{"d_model": 96, "doc_mask": true, "dataset": "wikipedia_en"}
Each number is 500 + 25 x the weight over its row's rms, rounded and kept within 0 to 999. Layers, rows and columns count from 0. Numbers have three digits each. The size before them is the row's rms in percent of the matrix's.

# layer 2 attention query, 128x96, rms 0.122, rows 31-63, columns 0-95
096:467477487470516486489502490508490502491496510504508533505453537477532542499470508545511507475477498504501550474489498474479503541533464517482514499503516493516501475507522451509485553479497525488475477495509520495501448494517507535478525518572495454479467487486561519505551491510539529516
098:539489499505526521504480440480491497510484530494477531522483540557493485492500511508463520463499530504494481512490511504486466505480488527492490451451483458498523469501465475508486542467517469514510507497507480466481523470522500491513486532522451448509440491520498530495536504464537523523
104:496487501514506448472456498503506512513526493433514526523463510489504476517505505506494474474491490536469471496527490480474501513489481526525502528538494496475473492509536473477556538486489477503521532455494510478496523484532482482504526507483492505443526556504489567477484494521501442516
092:511484545476496477491485558490482530531545554556532535505474491545524531499506525491476513508480555488497500516518486539522503476535550458480483482504492489476487502505463554499508501527536522516527468499496523502492502494459531515484477489527495521514524479541469506531492496496514515493
095:494505513521493525542519511500494432466554495495489499489508508482497487513477525497526470534472471542480504515512506487493497539509493501539533488549569479459515530524481513530515489448482461513499517514503540473497511444518512496457483517481510488501503475449530486486464490515523507487
103:455499473486532489499467464438499532484432544532465527514517495479487531545527505508478545481484475508511506472489493505498500482495520500500525515519517487498478484510553508526491492530537500477500501450533466499500470508506520454501449507506499481471490469440529505520526502490507497481
092:462517522492497531481486467488507500502523513517509505469465530485473523481523522473520573481454525482498503482532479461518494491495524486497502526481494512446544472536504511523465500520522496495525535472553489476513493505507535456488447511525493485506496540472516484523441490475501474479
098:497552496505507531452453511487521524446490487476476492494516520520487487477471466459492555499509525511502482472507486498484526485511484503529489528545506479500506468521518520526467523484500468504493540473513464518489466484488500486574493534523519504525492578503473499503510508487504459516
104:504513483484474466513504489489528484506552533513538503493450541494496531502479462476542484486483467488530510510533474464479500484479516486489503530487508519464530538493510558491505465440485527495473457522553539465508511518528512500467505487495507513472515449503535504508525482499482518523
110:483477519495490476526497526478506495490519531477539524529436512480493528506492481504485504495446482532470504518510477459511495501498506551514515539491532508508480510488577549476509477510516499535492492542526557478483501534476482487471507521481497510470526462519469511492474460488531497531
105:482474535511490531481531501536480457477463446531466529504518480504538521565523539506518486509502485553488505526497505531561515497518477457522513464525491520522498488498498490505552464490531500544506469535519509535503497494500495472473499501500474487501477471469509492492505476536508521526
104:524457489492501509484506493543501532508537500462505488555515486492543519476533494489513479500535488533516555530487479505540472536510489493470508461514496516474539511503469466520482529539536510490487470522510537454479526498497476516471503498440523512462517497481461516487469468512536504495
096:512498481516504544536483546468495494484421514516503530479483488462469532504514521486512497492533486517484472483512510509507546495498493500497497512494501480540508478525482478516526468483506482557529483515514487456490503515549510470519445519546494510483457511524514501502561543495518535516
109:496522552517513491515489518527482476466487538492475510499532458483464476493531466493531489485477519504519469497494532507486512496461558480544509517477484478539500473490480540482512463486489478513525550528491454563494478506492486510474499467513503506543491475484517444513491530468503502471
105:523487462500507544493511498481504492503492499451497476519528542536511513478507495519478538470552508488487473496505463491487488506474475537469496455483552457522504451527452470507517483498478524484541469502542487498497522489531520475551487504463504500543505477502496449477505473477516524510
113:500497460486531479505498530484506517492510481508535452523543451542504509497516534519526479542505513513552485529482447542497487484497501442508517477514489505472479539494474461505491507533524514528513482512491500519493549475498488456493513492493490538456538536502497510510445488511525479479
097:499513531492490513497509521487516514522518544479495501509500539476531506456475497557446522503514484500538527511495462526445527550527520521476496461527497511504522556539490491546517505519484559494510512535508496514466447493493489512509467490484503510459526471517513496506490479535476482498
101:450501481481506485495508484458491556466444580484479484547497501447523471519488469515483479509526492502533531481478478534462485530525487542486532492531488500524468492505527488505466520504517505506462496495505495523489508533476502521496508482466491455535477462487516479484485492514518508507
108:526544486505494511513487482525485500438553522516525498508451491509515512473531501523519504461474555495486487484501482456526494511471559482501507452505468483502536488497481539510480468513534511489497491526469514497524550515501490504475463487518516499529494539534509474476474489438487511479
102:543475494490492512515511504443490530536526510552538516525474478526486504493537491518478506524472507469515567503494454497502519507456487484461487479512485516480467508508450518532529531492520518490482504481513553445495528480480494510495481504506504503524509460512481450492511511547485528477
107:496506548505497524452487454542488522481482510484530499537478497474438500477544485479482530511504528523510514479524525500531479526467513488539504500478473468517531450510477503531494527520556455526485526508518479495490514529520455509506481494507517486519495486443491469500515513453519507508
111:487520511523494485491556470535497461514555519536468501494477517500453473478498483510522532470524520519474513503558540473528470507493503512518514477495490499541557521509483492501469482498475478513527488553500509504536483485547515513471496534527514498511462490478493459543520513506514514461
092:511486557531495545519537491566491452507507532488511507494496515524482503480502473459504498501518520528456504500547541474507488497493446494555494488506533469521542496503505484488501489516477450530515490501508496458452472507518469475465497464489506492494519519489519503555516513489522482516
107:507549477509496479480527517475522487467511500535482489493530460496535487475499529464501466511473488485460524465511497506536496504473508492493511436476496487459486523503524548477497475515528480519524510528486528547551508515517532499467492522501452527503491564511463524506490491521489538480
088:508529488513504509506527463526492496471492441499505476501504488506496450495537495416542512494543513517499484492486484458489495490437487481495510485497511468512518454486512482491531495470502445503499528484502453499530519495500482451499505500482512501510506492491508463503505556428504499524
101:482464561513500488510477515523504503520476486446525477519509502526497520491494501498506501435509508516507461482526510534455501484508491556504514503540512504544486457519437452523489504513457497447521511525486491492456521510501517487497480501527531515508452490513496481484529520506522476537
100:455503498510522504522470508527492489467477489524493561511527486468466499521518475536529488501486498545515483490498505483484498487487515542532487471479487500520504450542506461461528496505531478505509488515477456525568544500500494460508558508475468471504484511467501471510531526515498539506
098:481535509509508466457509437552496508435485482484526475514493517487521451488525485525515526489502550493516511479501496513504490525467531470523518496481476486512513468500442478525492514470508477486497521518485466550543533480529469493475525463518484494522489511500499505479499532443495484495
095:493506476482507476473501507499501555481492513452486475559497521466521509508528499545517445501503526500511519532476512547460443496522542502439486461467452524509478498511500465486456524478521521497482497496472525491478492518502519547472515475502492499490518487537472509501476511487501504473
097:470499436460530518499535473542514522512476463551479445470530493508496526468492483501523527515503504474545505551491489501480498483490490477469462465485513516507501509496486470516475501473497528502510488503494468522489486559439522486505509504514501509478492499498512439501519533480478529535
106:492467532500497466485511495522519492494542470486502495512520470476479487531512483517497485523498479521492484535494542460473462502494513529508503460471484526493501499491525502482508527561550481496523500510477530525516528508546468458493567541500535549503495542452494477488490458488508483475
110:536502482497494483499545488491500488497564491534547492469492507477534510516525552495544495521481513488483500483509502475514544503483544509496536484524533477487506481513488551512497481466500514500495491479518530437508514484487487499499497507490532534524535476545550450509449469524472514497
104:462490524490486455473490474459507506507546554533528515496511523493501530562491489471521488527454494523533487502488510518471485482500536517516530484489517561484512529486517511515450505488511535487487499513483504485496475471450520482448508493493528484454529499456534495516511512538489479497
# layer 2 attention key, 128x96, rms 0.121, rows 31-63, columns 0-95
111:495506462488470510505472489514438476448508511481537504484497517502482498513508459473511533512494537503485482542557490512532511522474511558468504493480486414490491484506501494490473489510515481453514445528478498529477523531491510501503488521483446466491523533511522498507486515514499481496
103:547522479529482505478499510479517480500519505492542483499493528509478512514449445439506541486480514497495456513519510455552506515466533538467521532470487502472491471509496481447460494517477512473506524533470487493530526516499504493455483499474481500501530512468508506516489528504467531473
102:490510506486502513479468486462481475506512475477497471501540530499474494468532433499487541492535502518486485469490484490531523489480446515518498495485488493516505540498504515528428483484520532469523538518506504503468542545502538540525528466478525477492504466498463483506516488510472513453
092:503537510494487455480541480474488526470458492523500489491466474495512546498499548531518529423506476484473526512490437502498512511496485513514487498497514539490517522471513518523504497505459497514500434458476482530521457485472500514492471520503501489544496478516482514536497502487484555505
099:570497477513510543511503456529489456513522519516519469479523506522461516505490467543501493530484526486484513553468495533519488533512556542509490461538482451524527475491478494503512492477530498528512533520505543512488466468495511512486478490539507492470488488537512521478490487523503492479
103:473494483482478516546524516466480510487475503522489517492429476523521495504505539505484482478524509494503480478517458486497505506504491485501476522478459547499491510490455510480522514461510502507541510519468495477456504549495507482549536555488510509477483491531486500475473472446459499557
102:484495507505458505504544532515520498520442486477438541467502488491524530495503547537498489529522485521491487513552514495481494502514501462520498571497490510521493483489485502523503451492549490542487525517491488463471451489494530494522504526495499491516489524514528502502532504480435516484
111:474510470486495469531487468526533490518458524524447526514497492453524502532505477489493527497477495475510479535506526529470496484467513472473480498479512511504475528475527469463498495516484520505473557544435499475487464523514512468529533495493498560529491495492518493502532483513467523471
104:549474533515460498507538533553502488500473485506522481468480509538490512489487525511479469475475516493499525477488474482501457490498489495545511469531480501516465493506440468500483472491517483459512459440498505546479520462508510486481557491525524494490541503546491515495498499532523498487
107:492479501516495501534503496494488485550515453519508484470495472496482512432500498512494486469533491500538514497498464511521489436487492477513500457534459498519494480515459500508480489479517473447561503532492476548476457510463506527536522510500480498451482513536524493501517516511474523524
113:502459485506526498495476487510498511506524505506542506476466525525532530551480486474485465533485494494519501517494526522530467504514527534489531504442464467497521480514427519488476556487526489508510500518490495534480520447474475495509432501522486489450483503529505520506470517513485503500
092:547467529477495519490520535476486510507506495480539509529501512470505441497504503508540480479500505479516517507448508508504481502501508495468503521478521432530515484546472479468505522518515502499496513490568523577504492504493492522505425473505486485504475517470501529522483510534496505481
104:461522480522483459489462487484555487546503527493513502517507497503533502491483530456477513487474495486513494466527522480511554562501539520514527477512484553484501505494527495532524474520489467514495525548532499499483469493489474452524497502451485511477511472518491507513526519523456524534
106:503462465495466498519473488499541503518542474503479491467534492498510504464489543516526489512467484503518496511535494497477504544530509521471454469551491568483497496525500538520466508469469523550521510489501488479488501473492486476470532535499530525487508478529501507512479498515510498575
106:528496540509510468510520519552523461511502526502511487531490486487467485574440489510503552528472493478543439540498523491503500496492512494500514503490494519465531468502479472494522500486468518486523531522485487485519538488512498505523513515507519509483495512487486510552481531461522512438
106:541500498488502516489511499501498520507485546481514519494496536466486452470498524534507503483522496516528551500482468498471502486504470510484509504531487529502547494503498467492557510472538536563495459491512490465510511490550488533490502455465489486558482507488498479464479521463507487449
100:481486520495488526514491540541471507472484478538491533513527479491462504546510456500520447512494501498483470497472473498502464524469467466514515477520481479467483532528509452498546500483480513471487464465509515497534513512497512549545520485530529497474514449515524495540479518494515485463
099:467505479459530504549445513485477523525552500492483524510470473448486484548508520504492472516535527504526514534491416487502494526498503498469517526502519482498479501529487543487508527481496502500525514514506531496489532533491518506500493519503497494456450493496459489507485476506534464545
109:482490552510491516498536524580532485516505456494482505478489522446510536478510552498517523522493511488536513505511500478509497500508493507506482526483498502524518492509508496523443498520498507517455469492537471531449471433512516475464549521504487495489508483506541522521505512485499518536
103:562502495503520479473488527504468521513477494505544579519478489453494494489476513493524508464459490515493490534487471480511480500483548491504507495500507493516491470455503487501530494568459487502535490499521491532506458463502475493525536504477476522490508541499484540522498549486483504473
101:498461487488484513485467509470523507513540455492487508467472503487515499514502537492546470502528486499546464525525495493544515527514503500455482531490501519506489532532522543520472509522457511495503529539520478502502447518503521501463459540520504510508483539490525518521510513521442553528
104:492479538505502509500484480533495494509537503500512474471521485543541480507507527545491518488479496516521512460533506490514520505520520460530449540497524513488475477521493509500467477507482479462438436495516498535480473503504549488494490511529535528558519526484528561491484502499501508523
109:557464509524530484505494484492524513485528442504514483478540503516512507508503446499536463443512477518524509504500539498511463456539516474495496469460510475487476492521518503515475487475514490463487528510505533504466464506475531505496438479526547492520499513494507523486502485543479539497
107:485537520502499501516533535484520499527513505488508532454477480509546525475531513505471540503474519525510545478492509532473483461481479531504514504508470512549495500480485546481462475525470469508436488448516492477503499484505493489524530483488521532547498468469561491498517483519480502508
100:537461558517522500490496542499527503526493494502488503491490507507527513455475506518473469521479470472509521558493542457488503486516535518482467487499515558476515524549504530532468519496481553538516534503501524496476477484502465513475506523513547502464496501501466491510484511512524544482
106:512528474489491486538490468520481484502484524486496495541523483478446485474513498476483552516476530478540496484518494506503564551493486534451459478475514505450520519502490484471487491442490517478495495513469529513475511527498469486538499493470502525484521522532509490530454509479474511537
095:453485489472471502494440487475503482492540518487515526478497510516547513501499499533486514531488476536549523497530512495464504525566461542462479508445487489535514454487513540489481499502516506498508503476490484537462529480509492546542539504492467503490511499528505502485489496495498458516
097:506474501476496540481459499512501504499544500491498530495508534499499517507492494493497485545482503531522504535512510481514506565497499569461471530507519505494499516534519491544428514515467540529481458480500465451471514501517506496418502506516497474520521489507512492512490502518524500530
104:483485497481507513491491533508464499528525507463455514529498482453490471489538500495514472493507522483500544512504467477527533550498475566483508527544546472497532503507502510512463529493466525535501445476562488496505496520534494516479507505475467492517492502481494496501439492493537491496
103:525462503522490490473449532518484492509478502501461524484493491511477493475504503488515466488479484491494539540508526445444529517485496489483503523550504501462501476454516461488519506519549497534477429485516499465492504490503451469464475458514485491506509533520526485507508519497544493493
104:490499517500508542474482491461502491516539460474484483448503514492480479452510515546501490535505493517524493440482483470496542444510482534473463525470510496530511506512489546494469502482520519525480488472531516499507486540507502548515519496508503506548532549466526483495504506507488449493
103:548493519512531455539554500521513492514477487487457489474508531449503542526523523533511532495479522475511513496492485521528499500510549460490508495531495503495521521480509513555501485509462491536507540497549526551452520481487548500527529503509502523487504457509488529491482490489488492518
104:518531496494468519515536512506496519543499511493438489454512535498471536497532472502511480483530494535472537480474480507449493518531487489478509498503515505520491524486447506506501491485549498512544481492518509483488495557475507537498488522489493468523492539545488470465460476478468480549
# layer 2 attention value, 128x96, rms 0.115, rows 0, columns 0-95
084:482508494484518508480517510506542527523506485446532485504473528516526543539522491522482476506471442524527518470506498467492475479506535549517471443507496517505457488496522471512490531533489470465503486469477499553487455532440518489508498491503492518511524501479491533492491489520515533471
# layer 2 attention output (transposed), 128x96, rms 0.117, rows 0, columns 0-95
083:452494485432489448469453516488515560530531517517494512482542507515506477510466495500486485518492496508492494515519485492481508512519516493453502506491526500455463509513479496460452540505500511476522511476540483484524468511497491517571490529483498521490544493469458511490520496533499479524